From a checkpoint of a small transformer trained on Wikipedia.
Architecture: RMSNorm before each block, rotary positions, untied embeddings, normalized queries and keys, capped logits.
Training: 613M tokens, 4701 steps.
Each number is 200 + 40 x the weight over its row's rms, rounded and kept within 0 to 999. Layers, rows and columns count from 0. The size before them is the row's rms in percent of the matrix's.

# gate: layer 2 MLP gate, 512x384, rms 0.153, rows 148-165, columns 256-383
# up: layer 2 MLP up, 512x384, rms 0.16, rows 148-165, columns 256-383
# down: layer 2 MLP down (transposed), 512x384, rms 0.148, rows 148-165, columns 256-383
gate148,097,222,233,201,243,232,184,218,226,196,286,171,203,243,225,157,213,185,217,237,124,214,144,205,181,210,255,173,233,198,235,235,211,154,184,181,233,242,263,232,167,142,117,204,213,193,173,186,259,192,195,208,239,157,227,235,180,185,211,198,187,179,173,265,205,173,259,221,221,172,183,208,156,238,183,170,214,180,238,160,305,185,150,203,210,202,142,174,174,167,221,150,262,228,249,171,233,186,157,260,153,235,134,136,168,166,175,139,125,184,213,170,275,230,162,235,227,198,304,189,175,234,236,145,150,166,114,287,306
up148,096,216,175,159,242,199,203,205,252,234,252,204,230,182,219,126,247,246,244,187,236,154,203,209,198,188,204,154,177,168,161,191,183,145,221,225,196,253,184,181,269,192,126,254,242,194,188,219,190,204,168,165,104,239,175,189,161,217,200,212,151,252,114,192,127,246,257,234,105,225,214,254,151,256,180,204,240,167,139,201,236,187,194,239,207,203,159,166,146,236,168,229,194,227,194,142,181,215,211,286,192,231,185,186,217,205,188,174,215,164,197,192,163,164,210,123,190,273,274,174,242,221,200,247,247,179,194,236,243
down148,097,269,234,144,263,235,208,157,208,166,223,209,136,249,125,217,166,195,231,226,145,201,198,245,172,149,226,176,141,152,177,222,199,137,165,254,177,174,177,141,206,194,168,219,180,234,216,203,259,155,153,193,168,205,298,235,155,259,209,184,253,165,163,248,278,184,138,218,216,169,224,233,214,188,247,209,216,64,206,189,223,243,182,225,261,167,140,172,201,168,228,218,162,199,275,157,152,198,169,221,222,179,107,203,181,178,190,199,201,141,154,207,203,159,201,232,185,169,239,144,221,237,183,117,204,197,187,196,211
gate149,095,176,213,130,187,176,152,231,81,303,157,171,140,149,192,189,211,179,97,194,222,210,219,175,178,229,221,199,175,273,181,217,194,158,204,192,253,172,181,250,168,210,194,187,207,213,203,186,245,210,197,151,222,220,213,218,155,186,230,221,240,224,225,204,158,236,176,222,220,170,174,217,150,194,225,248,245,204,148,112,200,159,217,144,180,195,225,223,186,155,250,233,129,199,205,224,205,240,203,148,130,164,157,251,258,181,206,207,112,176,169,195,156,247,232,221,264,147,155,180,303,243,193,222,256,175,191,151,159
up149,090,260,230,164,215,227,205,188,284,153,196,191,167,197,273,165,223,199,147,153,208,183,256,192,179,208,250,200,218,125,120,210,184,200,232,175,257,215,190,215,135,218,190,195,227,228,148,104,241,200,186,243,160,209,262,167,109,214,227,260,201,219,280,191,219,182,231,203,278,170,130,273,146,147,237,161,217,159,245,95,194,228,209,221,210,235,182,186,109,158,190,269,258,252,152,177,191,229,194,181,82,107,231,203,167,213,170,202,220,186,184,186,159,211,193,216,162,190,173,216,168,211,131,197,282,139,222,119,193
down149,094,169,174,183,212,146,167,167,209,197,154,156,231,97,199,212,230,171,201,211,168,299,197,234,180,249,211,181,211,200,237,281,197,166,127,251,123,165,171,162,188,149,256,230,165,193,221,176,196,206,165,295,198,158,173,221,268,232,210,170,194,211,168,112,176,231,187,186,197,216,194,201,224,208,191,232,204,156,168,274,191,122,187,230,198,152,148,174,243,181,254,162,187,178,206,144,182,278,151,241,246,164,262,188,204,118,219,181,146,235,218,200,180,187,226,235,84,194,264,233,139,146,215,192,223,164,211,220,185
gate150,104,199,226,261,142,218,228,175,203,193,223,225,225,100,189,170,140,244,203,162,231,246,205,169,207,309,199,204,122,236,184,228,264,97,211,174,212,202,189,193,216,196,233,171,141,162,135,223,145,165,170,210,209,188,197,156,228,253,189,227,172,215,185,162,176,184,205,232,246,219,201,156,198,228,180,216,149,168,151,217,157,137,183,185,130,206,198,221,243,144,256,215,145,174,208,196,164,171,207,224,227,118,189,244,261,261,208,244,242,251,184,149,222,180,170,210,198,212,218,135,143,276,212,214,233,193,183,173,205
up150,099,262,248,198,163,236,281,181,207,213,219,182,190,129,190,243,205,197,192,189,147,152,210,250,177,180,166,276,243,230,143,149,205,225,292,180,125,151,168,157,270,178,159,263,195,218,230,167,186,161,149,240,220,279,170,310,160,251,202,283,217,180,153,122,197,242,198,122,73,287,148,161,251,150,192,100,197,170,166,214,202,171,164,160,227,195,137,262,190,190,162,170,195,162,188,214,177,224,196,221,251,211,202,249,225,206,184,276,256,194,211,178,223,170,148,148,134,215,253,205,170,216,177,202,239,213,211,267,157
down150,097,169,219,194,249,141,227,241,190,111,178,229,200,224,225,208,202,208,181,154,206,222,243,176,152,173,221,205,197,163,239,176,189,229,224,220,191,207,110,140,180,134,186,184,246,188,209,191,193,281,240,261,200,220,270,240,236,184,218,186,224,166,186,130,175,235,140,148,246,195,202,177,165,214,233,153,253,216,270,242,300,197,239,265,165,175,239,158,180,262,207,249,108,254,201,231,145,181,291,188,236,220,183,235,302,253,219,155,242,143,181,207,209,163,257,183,203,210,175,206,131,244,171,159,225,217,158,285,207
gate151,102,240,275,197,262,221,129,152,202,184,202,188,303,268,243,194,277,147,250,189,247,268,227,176,227,260,157,192,206,203,162,170,141,174,158,225,174,121,178,207,239,185,226,151,169,287,234,152,200,198,186,122,234,198,188,229,191,192,197,210,207,234,223,181,240,154,226,189,245,173,167,266,218,173,207,214,160,164,245,176,179,201,163,186,267,222,186,211,213,215,152,85,130,177,185,167,176,227,168,190,222,180,258,241,220,250,194,203,206,225,228,130,180,171,218,131,164,229,182,208,244,251,255,115,151,220,163,215,204
up151,098,190,187,215,187,172,224,201,205,235,197,202,215,210,220,232,185,233,211,233,187,212,162,253,227,205,202,156,211,251,247,206,251,298,259,187,191,271,271,182,240,257,228,191,166,164,156,173,280,251,181,188,207,174,152,248,256,169,226,178,144,252,204,198,249,197,223,227,136,176,167,137,190,194,181,251,169,184,191,135,205,176,187,254,186,214,189,215,109,237,266,147,170,223,265,175,137,119,235,183,121,234,201,161,228,206,227,179,165,165,123,286,184,232,180,225,250,246,165,283,243,216,248,215,230,184,274,212,217
down151,100,287,223,263,178,176,206,159,176,184,247,184,238,200,233,165,173,144,168,117,213,268,157,90,195,216,155,179,132,239,238,219,241,208,109,218,221,170,185,192,256,261,162,221,177,171,196,177,210,222,184,170,229,217,233,112,160,177,160,142,229,204,202,194,235,220,163,192,192,168,166,172,238,211,203,271,244,140,240,169,273,219,205,176,205,182,208,238,240,204,131,231,175,209,154,299,133,248,227,192,271,188,131,214,218,159,172,184,191,206,235,146,139,201,261,164,146,155,178,183,120,218,234,193,212,207,154,239,263
gate152,097,208,253,93,144,199,168,192,186,186,181,176,221,190,173,252,177,197,214,201,130,221,275,222,231,273,180,320,191,242,223,143,209,197,249,195,210,177,256,172,286,187,208,170,207,193,192,197,233,208,248,216,197,231,258,185,225,210,173,272,170,196,193,213,145,187,175,175,269,172,248,195,243,235,225,250,239,180,258,231,198,275,262,275,199,230,65,103,207,165,153,237,150,166,227,266,177,179,217,280,249,117,181,240,169,146,135,234,185,211,193,153,235,122,259,170,159,239,201,267,197,196,156,184,177,227,160,206,204
up152,097,141,184,195,230,244,144,208,205,193,211,219,220,218,223,216,161,199,143,243,203,194,145,179,175,132,220,162,189,189,197,214,238,180,250,219,200,186,128,223,130,220,222,280,205,169,195,268,223,235,146,233,206,238,224,173,237,128,230,155,200,156,273,197,227,274,203,166,113,271,210,236,259,257,174,224,199,126,220,209,232,126,137,180,222,165,214,275,246,188,142,139,223,243,182,116,169,146,157,231,194,235,162,172,181,172,249,263,237,191,129,175,173,257,177,253,183,148,178,175,196,210,203,226,178,191,186,90,253
down152,094,246,209,189,167,153,188,169,207,150,282,232,154,231,222,164,229,250,218,277,274,148,197,255,242,149,202,173,202,165,128,187,225,282,235,178,221,152,187,242,238,229,181,210,165,145,239,189,149,198,187,237,242,150,212,197,192,220,190,114,243,244,195,153,162,246,245,260,258,171,241,249,223,209,182,178,205,168,199,259,148,165,131,158,280,205,285,238,122,187,218,223,161,105,140,134,155,199,285,159,168,186,230,240,196,202,225,173,258,218,196,122,255,202,214,154,221,197,227,148,225,178,215,180,223,230,214,172,236
gate153,097,189,192,227,255,231,206,224,173,140,204,168,180,129,168,163,172,266,238,187,218,171,243,219,241,192,164,182,220,154,199,132,199,183,281,198,217,230,182,217,140,246,219,279,183,188,234,235,225,213,174,159,233,120,232,220,165,200,190,117,165,174,157,234,182,214,160,128,131,216,206,225,214,183,136,227,232,145,244,168,235,288,262,140,227,201,253,156,292,174,154,247,190,236,133,242,257,201,169,236,137,251,207,222,158,173,220,215,161,193,263,124,129,219,139,224,215,229,174,205,210,287,171,148,227,222,189,164,138
up153,096,186,217,160,224,190,182,162,214,261,176,249,147,168,225,159,264,143,141,240,190,195,123,171,207,203,264,247,225,190,181,198,262,228,147,212,175,261,213,218,254,156,204,214,165,208,155,180,180,218,231,215,236,215,233,130,219,235,129,220,243,199,224,188,196,212,189,243,206,267,205,160,124,221,211,200,150,192,211,165,174,174,228,216,175,171,89,251,144,226,202,172,243,221,188,190,212,194,193,254,258,207,198,193,211,183,259,209,225,215,166,220,221,162,230,152,236,228,195,215,218,102,226,159,208,226,208,217,202
down153,099,261,207,211,202,182,204,218,191,240,214,159,226,191,210,189,176,210,143,158,226,229,245,230,127,233,246,157,91,202,203,259,206,129,123,210,252,210,204,220,245,153,212,190,209,216,212,156,184,222,291,186,230,177,236,202,238,263,202,235,222,171,199,185,167,168,154,231,211,267,202,176,135,230,235,190,184,187,238,216,223,174,163,215,190,241,248,216,254,203,159,205,191,148,257,234,169,248,128,169,223,139,216,178,159,188,195,213,200,232,212,167,176,232,194,190,176,154,219,154,212,192,214,220,278,171,175,239,277
gate154,094,246,210,220,248,254,235,133,209,160,204,205,236,221,158,233,172,257,169,221,174,190,238,233,167,139,229,233,253,209,200,175,266,155,225,257,229,173,140,208,237,224,214,214,283,188,211,169,132,199,211,209,296,143,157,183,225,249,266,207,162,187,200,204,271,187,226,89,197,229,225,222,195,219,158,209,228,153,200,258,236,162,132,190,222,238,168,139,198,231,129,223,120,182,219,192,167,238,172,157,211,168,243,195,155,169,264,165,235,264,169,199,265,160,207,192,254,215,229,222,146,206,154,178,183,177,157,192,209
up154,104,161,193,194,212,176,217,241,192,231,203,204,249,178,147,179,245,157,183,170,266,122,183,234,195,210,191,170,132,248,175,221,172,176,98,180,99,121,262,184,205,184,210,199,171,243,236,190,228,129,187,176,212,207,223,166,233,185,218,164,241,177,252,107,183,160,219,193,194,134,109,160,218,207,226,171,188,283,232,200,249,187,159,213,213,207,130,168,228,200,209,184,193,176,266,203,220,237,166,73,132,207,189,190,156,127,115,235,180,136,216,190,168,193,173,159,153,150,202,220,192,216,211,172,211,147,194,253,97
down154,101,129,193,223,197,202,193,133,231,239,159,207,167,223,249,248,244,275,152,188,113,175,216,263,148,205,271,113,229,130,259,176,198,210,224,212,204,175,161,321,239,182,179,171,175,204,200,201,214,202,164,231,198,248,240,184,268,210,152,194,195,192,181,197,146,206,232,196,236,242,244,243,181,230,201,176,158,172,226,276,213,246,265,209,254,127,210,259,185,185,181,230,183,157,178,114,169,137,166,318,242,171,247,174,199,232,209,148,208,159,202,203,177,196,177,247,227,242,137,164,181,206,207,170,214,205,177,150,240
gate155,100,205,249,238,268,202,189,182,210,212,253,113,151,208,244,175,196,179,247,186,231,209,158,171,263,208,190,209,186,243,288,195,178,149,205,135,298,238,208,217,185,205,191,184,255,191,160,261,219,183,143,229,190,150,270,208,166,192,303,163,186,202,229,257,189,176,263,216,249,169,176,195,270,231,211,294,222,232,258,240,224,189,206,156,137,281,162,208,183,214,268,184,226,213,196,142,183,275,189,209,184,149,187,185,215,197,251,240,234,182,177,156,201,161,215,196,253,219,193,193,217,195,199,124,177,225,273,236,248
up155,112,176,199,245,239,242,187,172,213,234,186,184,178,217,185,177,223,217,203,226,179,211,125,207,179,104,289,216,160,200,168,281,221,176,222,180,228,262,222,138,205,156,193,166,168,253,272,190,235,191,215,220,221,147,238,131,238,235,156,136,181,197,250,217,149,182,147,218,226,156,207,150,226,233,236,202,157,265,273,188,180,165,214,125,235,165,196,198,159,230,191,228,207,294,269,230,278,164,170,190,210,108,240,186,207,206,216,179,176,223,227,178,167,141,186,151,241,217,228,214,258,271,164,185,181,183,214,147,180
down155,103,276,260,133,263,132,223,218,163,244,204,188,204,237,275,277,192,224,243,234,188,228,216,215,204,213,212,187,145,272,218,221,213,200,200,181,244,198,168,242,166,211,193,250,267,225,144,216,190,248,205,266,192,243,190,122,266,171,272,227,137,129,118,188,133,242,264,237,193,185,170,193,197,216,180,252,259,204,136,230,232,182,286,145,180,191,214,211,213,189,201,137,217,248,190,179,136,226,215,248,236,193,234,216,112,167,207,227,198,223,288,225,188,193,169,233,226,210,183,218,198,236,205,116,221,219,206,192,206
gate156,090,179,247,232,189,187,198,239,254,220,201,251,253,184,146,250,178,227,210,149,170,133,197,223,316,213,231,148,220,286,196,224,179,339,226,208,152,233,199,258,165,226,145,190,192,202,177,208,273,228,228,201,158,216,233,242,152,192,174,198,195,237,260,252,189,258,105,69,217,244,217,215,198,236,151,148,250,212,208,198,195,173,163,275,170,213,230,171,230,180,230,214,229,174,179,202,197,175,230,189,174,239,191,151,192,195,224,208,244,260,220,190,177,207,193,228,89,220,183,212,210,235,247,226,147,205,217,179,147
up156,089,173,172,243,227,139,100,254,210,173,201,185,241,113,162,286,229,219,237,220,236,170,150,214,274,281,183,199,254,187,256,208,218,237,191,190,196,188,173,206,172,231,203,200,252,206,265,218,276,228,254,169,253,250,246,257,200,140,240,179,167,232,196,192,190,218,169,224,220,235,188,218,168,184,103,225,251,209,203,227,140,268,169,237,219,205,205,191,174,220,246,215,247,147,204,207,214,150,182,129,243,175,148,155,237,168,222,185,231,165,223,175,220,200,223,227,164,195,183,220,270,257,186,174,197,164,225,238,196
down156,094,209,296,239,155,195,182,305,201,151,242,171,242,179,205,183,270,229,193,208,202,163,239,236,213,274,210,235,174,231,170,184,236,193,173,169,133,134,203,170,131,160,176,236,179,179,224,146,231,284,234,205,240,263,205,219,258,176,202,240,207,289,199,227,196,286,199,206,263,177,208,229,164,241,198,285,354,210,168,91,203,183,224,153,196,225,183,163,177,191,302,220,274,273,240,221,194,209,250,164,138,215,233,310,200,193,236,155,199,248,134,184,229,229,244,233,196,210,226,94,175,252,216,223,255,175,276,245,179
gate157,113,210,149,217,222,136,204,200,254,162,182,220,187,237,196,184,131,218,213,207,200,239,111,184,216,156,169,175,206,250,142,138,231,74,210,165,143,194,202,163,154,158,177,130,213,198,152,221,185,246,231,241,170,190,183,190,164,217,149,235,174,173,182,176,158,229,134,231,233,247,207,155,213,190,183,189,230,206,146,231,230,232,206,121,227,273,133,152,225,146,247,132,207,199,139,202,221,168,188,275,252,210,230,192,213,147,228,248,206,284,185,252,129,158,247,229,258,169,174,163,82,202,96,234,243,183,189,193,155
up157,108,187,156,225,227,161,185,238,253,185,152,173,192,240,279,101,137,280,183,205,180,226,161,172,227,177,160,161,179,262,203,162,268,91,192,147,197,182,177,209,121,161,203,167,200,253,199,171,180,291,249,241,237,257,156,196,137,245,201,231,191,140,144,138,242,237,296,286,192,231,243,200,260,178,225,238,210,224,135,227,191,229,173,148,211,227,139,119,198,150,223,141,190,224,153,231,214,183,182,268,187,207,177,219,197,103,232,233,203,227,148,232,133,154,241,164,237,187,162,167,159,210,160,229,240,230,182,245,240
down157,110,229,193,219,165,178,191,249,232,195,174,195,213,176,280,173,123,200,150,224,215,161,144,271,258,211,236,141,234,189,216,159,172,153,207,215,160,243,158,149,180,185,135,203,244,294,256,195,179,194,158,170,164,174,197,233,213,217,229,155,258,218,140,218,185,244,150,235,230,220,257,215,145,215,175,182,272,225,198,230,186,196,176,121,192,144,178,163,190,253,199,245,239,227,197,183,126,239,230,279,199,207,210,155,181,171,193,101,195,212,143,315,200,221,217,217,202,222,198,181,92,179,160,214,253,242,137,224,213
gate158,101,216,188,226,206,145,198,190,260,164,170,135,148,199,237,181,197,181,229,147,159,205,141,203,247,169,154,107,185,172,148,243,327,228,125,183,239,233,130,242,264,217,213,219,145,182,141,243,201,195,197,188,157,203,215,140,201,238,192,203,156,215,124,183,178,161,221,151,292,177,315,227,211,179,156,149,223,212,144,157,196,212,177,200,190,226,228,201,134,156,283,271,151,196,232,208,203,256,222,220,204,217,261,246,227,200,205,262,213,176,194,197,236,221,181,146,178,225,172,180,177,186,210,222,152,177,232,278,226
up158,099,221,217,193,97,164,257,131,152,174,212,180,212,266,219,180,270,180,243,238,269,186,157,229,174,185,255,203,212,242,94,146,163,186,224,230,225,246,168,146,230,187,203,207,200,261,211,137,225,242,251,184,211,220,262,204,177,251,182,194,154,202,180,274,180,235,205,159,251,283,158,240,114,179,145,188,225,269,228,168,215,205,186,201,177,154,148,205,229,248,158,231,130,154,243,244,119,203,141,212,143,218,283,190,222,178,212,189,238,93,125,206,230,201,180,294,229,219,199,201,185,297,176,254,203,189,158,275,301
down158,103,160,244,201,207,196,190,179,253,137,263,156,281,142,192,255,146,220,167,133,181,262,210,122,221,290,197,168,206,275,264,188,196,277,163,201,222,211,168,237,140,259,195,241,124,139,182,216,223,241,239,236,232,182,178,195,233,126,241,210,198,154,219,202,149,181,204,174,152,217,225,239,215,158,207,214,250,174,240,137,238,123,243,219,137,217,219,147,261,168,226,212,185,141,204,210,240,156,110,223,125,199,179,239,254,221,249,253,263,189,200,188,193,207,233,193,218,206,135,187,186,186,192,202,204,161,248,242,177
gate159,092,175,165,182,201,294,204,196,170,243,140,200,204,279,241,255,120,184,227,194,272,190,276,222,227,217,240,177,199,168,193,149,236,285,281,165,212,202,204,217,221,176,174,213,167,188,171,226,173,170,179,172,218,242,212,195,179,85,201,211,245,204,220,102,196,164,227,176,202,213,133,212,166,147,200,212,253,167,162,202,187,265,170,169,251,269,157,199,237,164,199,204,214,190,120,213,235,244,237,171,183,93,291,215,242,184,173,222,139,198,178,185,208,192,168,183,187,209,186,181,181,217,157,206,127,214,217,193,184
up159,105,142,186,218,239,285,181,167,229,178,184,227,240,270,205,130,201,143,235,249,289,227,166,223,225,233,139,168,188,175,207,219,141,291,168,128,267,216,206,184,168,170,189,167,145,211,180,217,164,205,300,155,214,247,284,153,166,163,193,232,192,151,194,129,177,215,219,193,229,132,146,172,231,77,218,188,184,221,267,228,144,231,215,168,202,189,243,229,264,226,173,165,158,244,194,234,184,178,194,115,202,119,206,197,238,77,220,205,110,218,213,185,199,158,191,147,209,156,227,230,176,211,212,245,168,200,184,171,205
down159,101,201,231,196,192,159,279,246,188,157,192,148,292,185,248,233,178,189,210,187,115,123,243,257,204,162,242,231,192,228,212,170,213,96,256,266,140,188,248,115,254,176,225,196,230,223,215,168,125,157,174,240,235,215,252,159,212,211,255,189,242,172,188,246,210,177,250,210,116,201,249,154,196,257,201,235,190,171,142,260,263,179,233,247,209,229,209,146,197,112,94,185,191,224,231,208,243,217,244,211,165,214,217,208,185,232,220,173,224,183,233,147,183,185,266,235,161,178,163,245,239,197,157,203,192,175,237,270,322
gate160,110,73,193,280,178,179,240,224,167,253,238,224,197,235,231,228,172,174,109,167,225,206,185,278,130,145,246,142,243,114,279,185,261,213,199,212,273,250,178,247,130,269,157,251,166,201,140,191,195,231,181,280,237,190,120,211,200,184,157,235,202,201,301,231,144,216,246,134,177,283,209,185,138,205,248,193,235,235,174,171,196,211,215,203,231,220,185,247,218,142,297,140,212,222,237,236,128,186,236,162,194,230,187,156,184,183,250,244,196,218,156,163,118,185,166,190,223,192,261,197,225,199,235,167,192,163,279,211,227
up160,109,157,176,195,245,180,228,177,232,232,149,149,171,256,289,231,160,240,284,222,164,204,160,179,129,266,211,219,259,238,301,174,209,200,276,234,174,268,157,210,170,231,166,177,231,192,163,171,231,181,187,156,213,205,220,161,192,277,160,188,117,149,239,288,149,213,247,176,181,188,201,242,193,276,152,221,230,248,194,216,116,203,192,221,261,202,204,236,191,260,149,235,157,170,185,188,203,250,206,231,200,204,93,161,200,189,158,226,175,200,201,192,161,269,229,228,165,216,186,194,257,194,203,143,202,223,192,175,217
down160,096,163,204,184,185,181,192,164,229,158,231,260,188,203,177,174,210,186,188,246,178,207,163,219,224,181,139,218,185,104,155,263,168,215,142,167,112,208,134,176,245,149,153,220,234,241,203,216,216,167,186,250,223,219,232,254,250,166,189,257,241,181,188,199,161,127,219,278,228,158,201,243,164,195,166,189,198,256,125,251,171,239,239,174,227,176,186,215,175,156,159,115,162,171,210,200,206,244,131,179,227,200,237,292,241,220,154,240,216,168,173,244,167,208,180,198,137,207,157,224,205,160,240,184,205,175,208,189,203
gate161,098,249,253,234,198,166,163,245,202,230,255,250,202,185,188,167,256,177,245,144,194,238,264,162,177,214,186,168,173,164,183,228,169,156,173,187,197,176,261,260,183,188,254,186,204,235,189,188,216,242,274,262,176,107,216,195,234,190,212,179,146,184,132,218,190,189,205,275,293,220,224,187,202,248,192,142,150,161,246,161,238,248,241,192,201,188,162,181,172,192,188,220,201,208,153,183,198,216,183,160,113,214,207,283,215,220,106,177,187,135,210,160,213,130,176,182,266,274,198,261,254,160,208,207,200,207,139,153,189
up161,093,193,197,197,243,284,189,174,185,169,177,180,255,251,266,241,104,120,240,146,170,182,241,194,170,103,217,274,215,207,192,153,172,219,219,228,242,170,192,188,232,152,210,219,141,245,210,237,84,159,143,233,248,232,155,179,182,168,193,214,237,238,185,95,173,180,135,159,206,239,213,266,161,217,231,180,240,228,262,203,198,203,148,201,157,168,215,232,179,167,275,228,208,148,184,182,244,225,223,206,246,199,176,190,221,180,211,161,174,247,168,229,150,235,207,186,106,132,242,179,240,263,234,118,178,179,259,223,195
down161,102,160,209,210,273,138,267,192,186,208,212,170,182,157,185,223,159,201,203,152,208,162,131,193,109,203,193,193,212,218,213,123,170,244,169,183,196,209,235,156,201,239,195,224,156,203,179,179,200,175,154,270,185,182,222,221,164,121,192,261,225,192,255,192,134,172,247,210,223,216,175,216,134,179,240,124,227,229,149,178,227,148,214,188,189,274,193,202,153,282,328,188,199,209,137,195,180,190,255,219,212,236,167,198,194,161,226,147,233,245,186,277,178,214,151,164,209,127,192,218,202,266,249,184,239,184,139,206,178
gate162,101,212,189,145,207,194,187,239,201,130,207,229,191,178,162,204,194,161,148,244,157,190,241,282,250,195,272,196,244,240,168,199,152,193,267,215,194,117,294,210,217,211,202,177,193,180,180,183,177,134,241,259,153,230,245,214,209,140,114,194,241,169,160,228,235,212,210,257,182,201,173,189,220,126,160,180,254,196,307,197,136,168,204,202,171,194,148,161,212,138,202,139,215,171,95,227,219,193,266,190,198,206,170,187,183,182,78,139,251,173,169,149,272,216,230,146,197,242,192,263,181,217,180,173,215,237,168,210,147
up162,099,234,174,238,122,159,161,236,235,172,132,194,166,237,160,247,202,277,235,157,260,160,279,232,193,184,202,230,209,256,151,213,215,148,216,172,188,206,160,182,207,288,116,194,206,131,165,243,190,212,218,228,141,190,221,171,231,189,172,250,203,187,149,190,205,169,267,222,171,161,201,245,242,276,252,176,197,229,274,180,155,180,255,113,155,238,183,258,154,209,183,217,188,257,151,154,200,234,152,194,147,186,242,200,179,191,240,166,207,194,109,205,194,237,169,199,164,154,225,278,173,154,230,199,181,102,286,166,211
down162,104,229,198,221,192,189,232,286,160,191,245,224,171,75,246,208,191,212,157,179,56,224,184,215,119,146,269,229,184,208,217,187,158,247,188,144,180,242,278,211,216,260,291,218,200,171,136,166,183,235,174,200,184,208,182,142,275,180,246,184,193,227,199,139,154,246,141,193,203,173,147,192,209,202,207,281,218,172,240,214,228,137,215,249,166,262,143,210,221,208,144,213,198,142,159,203,152,232,236,153,148,166,231,189,179,184,256,189,211,207,186,170,212,274,220,204,186,128,213,190,191,174,122,218,218,211,178,144,219
gate163,107,141,191,165,159,171,260,251,139,199,189,214,212,263,157,198,225,241,224,227,140,221,202,157,205,157,181,335,222,192,195,176,198,257,168,191,179,236,195,201,211,205,228,205,214,282,197,241,287,198,213,243,221,141,234,270,198,205,191,201,262,263,209,251,191,253,184,209,219,145,150,254,237,164,213,197,145,187,194,233,191,294,212,152,272,190,112,244,212,198,219,179,185,195,184,224,189,268,171,107,263,165,118,192,206,197,206,160,181,167,191,192,229,198,126,108,174,175,200,170,222,148,169,180,208,272,204,159,148
up163,106,196,222,221,241,197,206,208,242,213,203,149,202,187,202,215,188,147,195,194,146,146,211,218,262,193,119,217,165,221,212,172,253,228,141,223,199,194,174,179,212,166,199,138,159,237,152,179,204,157,202,196,223,196,248,256,174,201,234,208,216,159,262,207,222,276,174,250,230,199,214,158,229,193,219,193,179,209,257,199,219,166,223,249,203,209,134,228,186,200,201,249,221,159,250,203,176,224,211,185,266,204,159,185,199,212,160,181,152,198,213,229,184,169,228,217,136,144,244,222,143,163,117,193,204,181,276,193,130
down163,104,289,254,199,129,189,241,262,206,238,223,131,292,183,151,210,297,225,217,194,142,243,212,210,175,147,237,181,282,194,239,230,186,158,144,244,87,205,200,164,192,226,244,168,125,149,203,232,168,169,188,221,150,220,212,270,175,127,226,217,212,185,182,277,161,201,237,223,161,287,213,176,156,292,168,262,147,204,195,183,199,166,277,251,225,156,199,186,173,207,209,145,122,149,258,142,144,237,193,182,205,187,198,268,281,222,249,196,110,292,273,131,181,214,131,175,217,105,251,144,169,221,221,158,156,180,249,159,162
gate164,091,177,168,224,190,189,232,198,134,129,206,263,195,115,138,198,167,213,202,195,240,170,229,205,193,96,128,179,212,181,181,157,254,244,159,219,206,166,167,152,151,154,258,199,220,206,135,211,175,217,173,228,190,214,249,215,194,195,194,206,258,212,169,182,181,241,215,245,254,247,201,256,198,216,123,159,202,194,232,143,206,207,261,122,251,285,137,184,204,280,268,171,180,203,179,190,178,229,177,196,169,177,226,249,226,245,182,184,213,180,148,142,180,153,185,255,187,207,182,181,239,176,167,262,226,152,199,242,202
up164,094,195,246,176,149,225,167,195,216,228,168,154,193,186,221,180,154,179,187,255,250,196,222,242,221,208,334,192,128,169,163,236,209,220,236,179,177,205,181,166,204,223,218,201,182,314,195,195,177,189,222,196,219,170,132,175,192,215,175,166,275,123,168,188,185,121,188,170,114,115,191,127,182,256,221,153,215,237,176,237,240,271,205,190,207,208,238,220,178,202,151,243,232,230,218,215,209,193,181,233,255,318,248,248,135,226,223,260,215,257,185,203,270,244,144,218,197,214,222,234,216,225,227,158,172,252,207,166,231
down164,095,175,76,234,155,140,155,191,184,132,193,204,225,216,205,262,213,176,166,176,254,230,213,215,260,237,138,206,164,178,108,177,198,197,252,258,279,168,193,215,145,139,133,261,148,159,153,185,181,184,250,236,219,184,178,127,219,198,171,167,170,209,276,154,181,197,201,223,278,184,228,261,250,204,197,209,208,146,206,233,221,134,124,283,234,288,192,194,189,161,208,172,210,206,147,132,230,162,184,220,138,219,140,179,212,168,203,171,162,196,178,202,174,151,173,233,254,108,172,181,211,198,164,188,211,143,142,253,177
gate165,104,230,169,188,180,149,195,214,282,260,249,241,209,123,237,240,198,184,191,162,152,143,192,217,214,139,220,260,251,221,217,217,261,139,241,249,201,212,149,154,242,159,171,123,192,210,211,236,145,226,211,216,187,136,250,202,187,191,202,214,197,232,232,183,113,210,155,263,245,231,251,123,165,177,258,167,253,255,189,188,250,217,149,254,184,279,174,203,200,164,213,226,195,189,108,207,196,209,169,242,193,195,156,220,194,189,172,232,234,232,227,188,195,212,217,252,150,167,248,168,259,232,164,242,197,261,242,267,243
up165,099,229,156,203,221,237,249,159,188,198,260,154,234,140,251,171,196,219,187,231,182,197,147,254,282,150,228,201,176,269,238,241,179,146,183,226,274,184,226,188,209,210,183,189,264,123,240,205,162,179,218,270,163,152,233,112,171,207,241,155,163,239,270,196,205,197,186,242,283,212,169,155,207,219,198,171,223,289,215,304,235,238,136,220,235,194,289,191,234,141,258,177,213,170,182,183,264,247,222,250,267,204,204,242,221,213,201,197,181,190,207,113,175,220,190,209,163,201,233,226,210,271,168,192,186,229,213,184,193
down165,087,221,221,175,261,173,195,183,190,165,108,180,157,223,227,159,177,197,185,255,270,197,217,202,247,213,212,178,183,209,201,187,115,166,245,224,195,178,244,147,152,199,244,157,145,259,285,237,232,228,128,178,190,207,180,221,186,250,235,149,210,224,196,202,284,170,150,128,169,151,153,201,164,208,262,193,228,159,237,269,211,186,127,211,217,215,218,223,189,172,174,205,226,189,182,175,162,258,226,161,181,199,192,196,256,182,184,136,181,280,164,192,226,290,255,231,222,233,136,200,164,243,202,237,213,205,165,159,150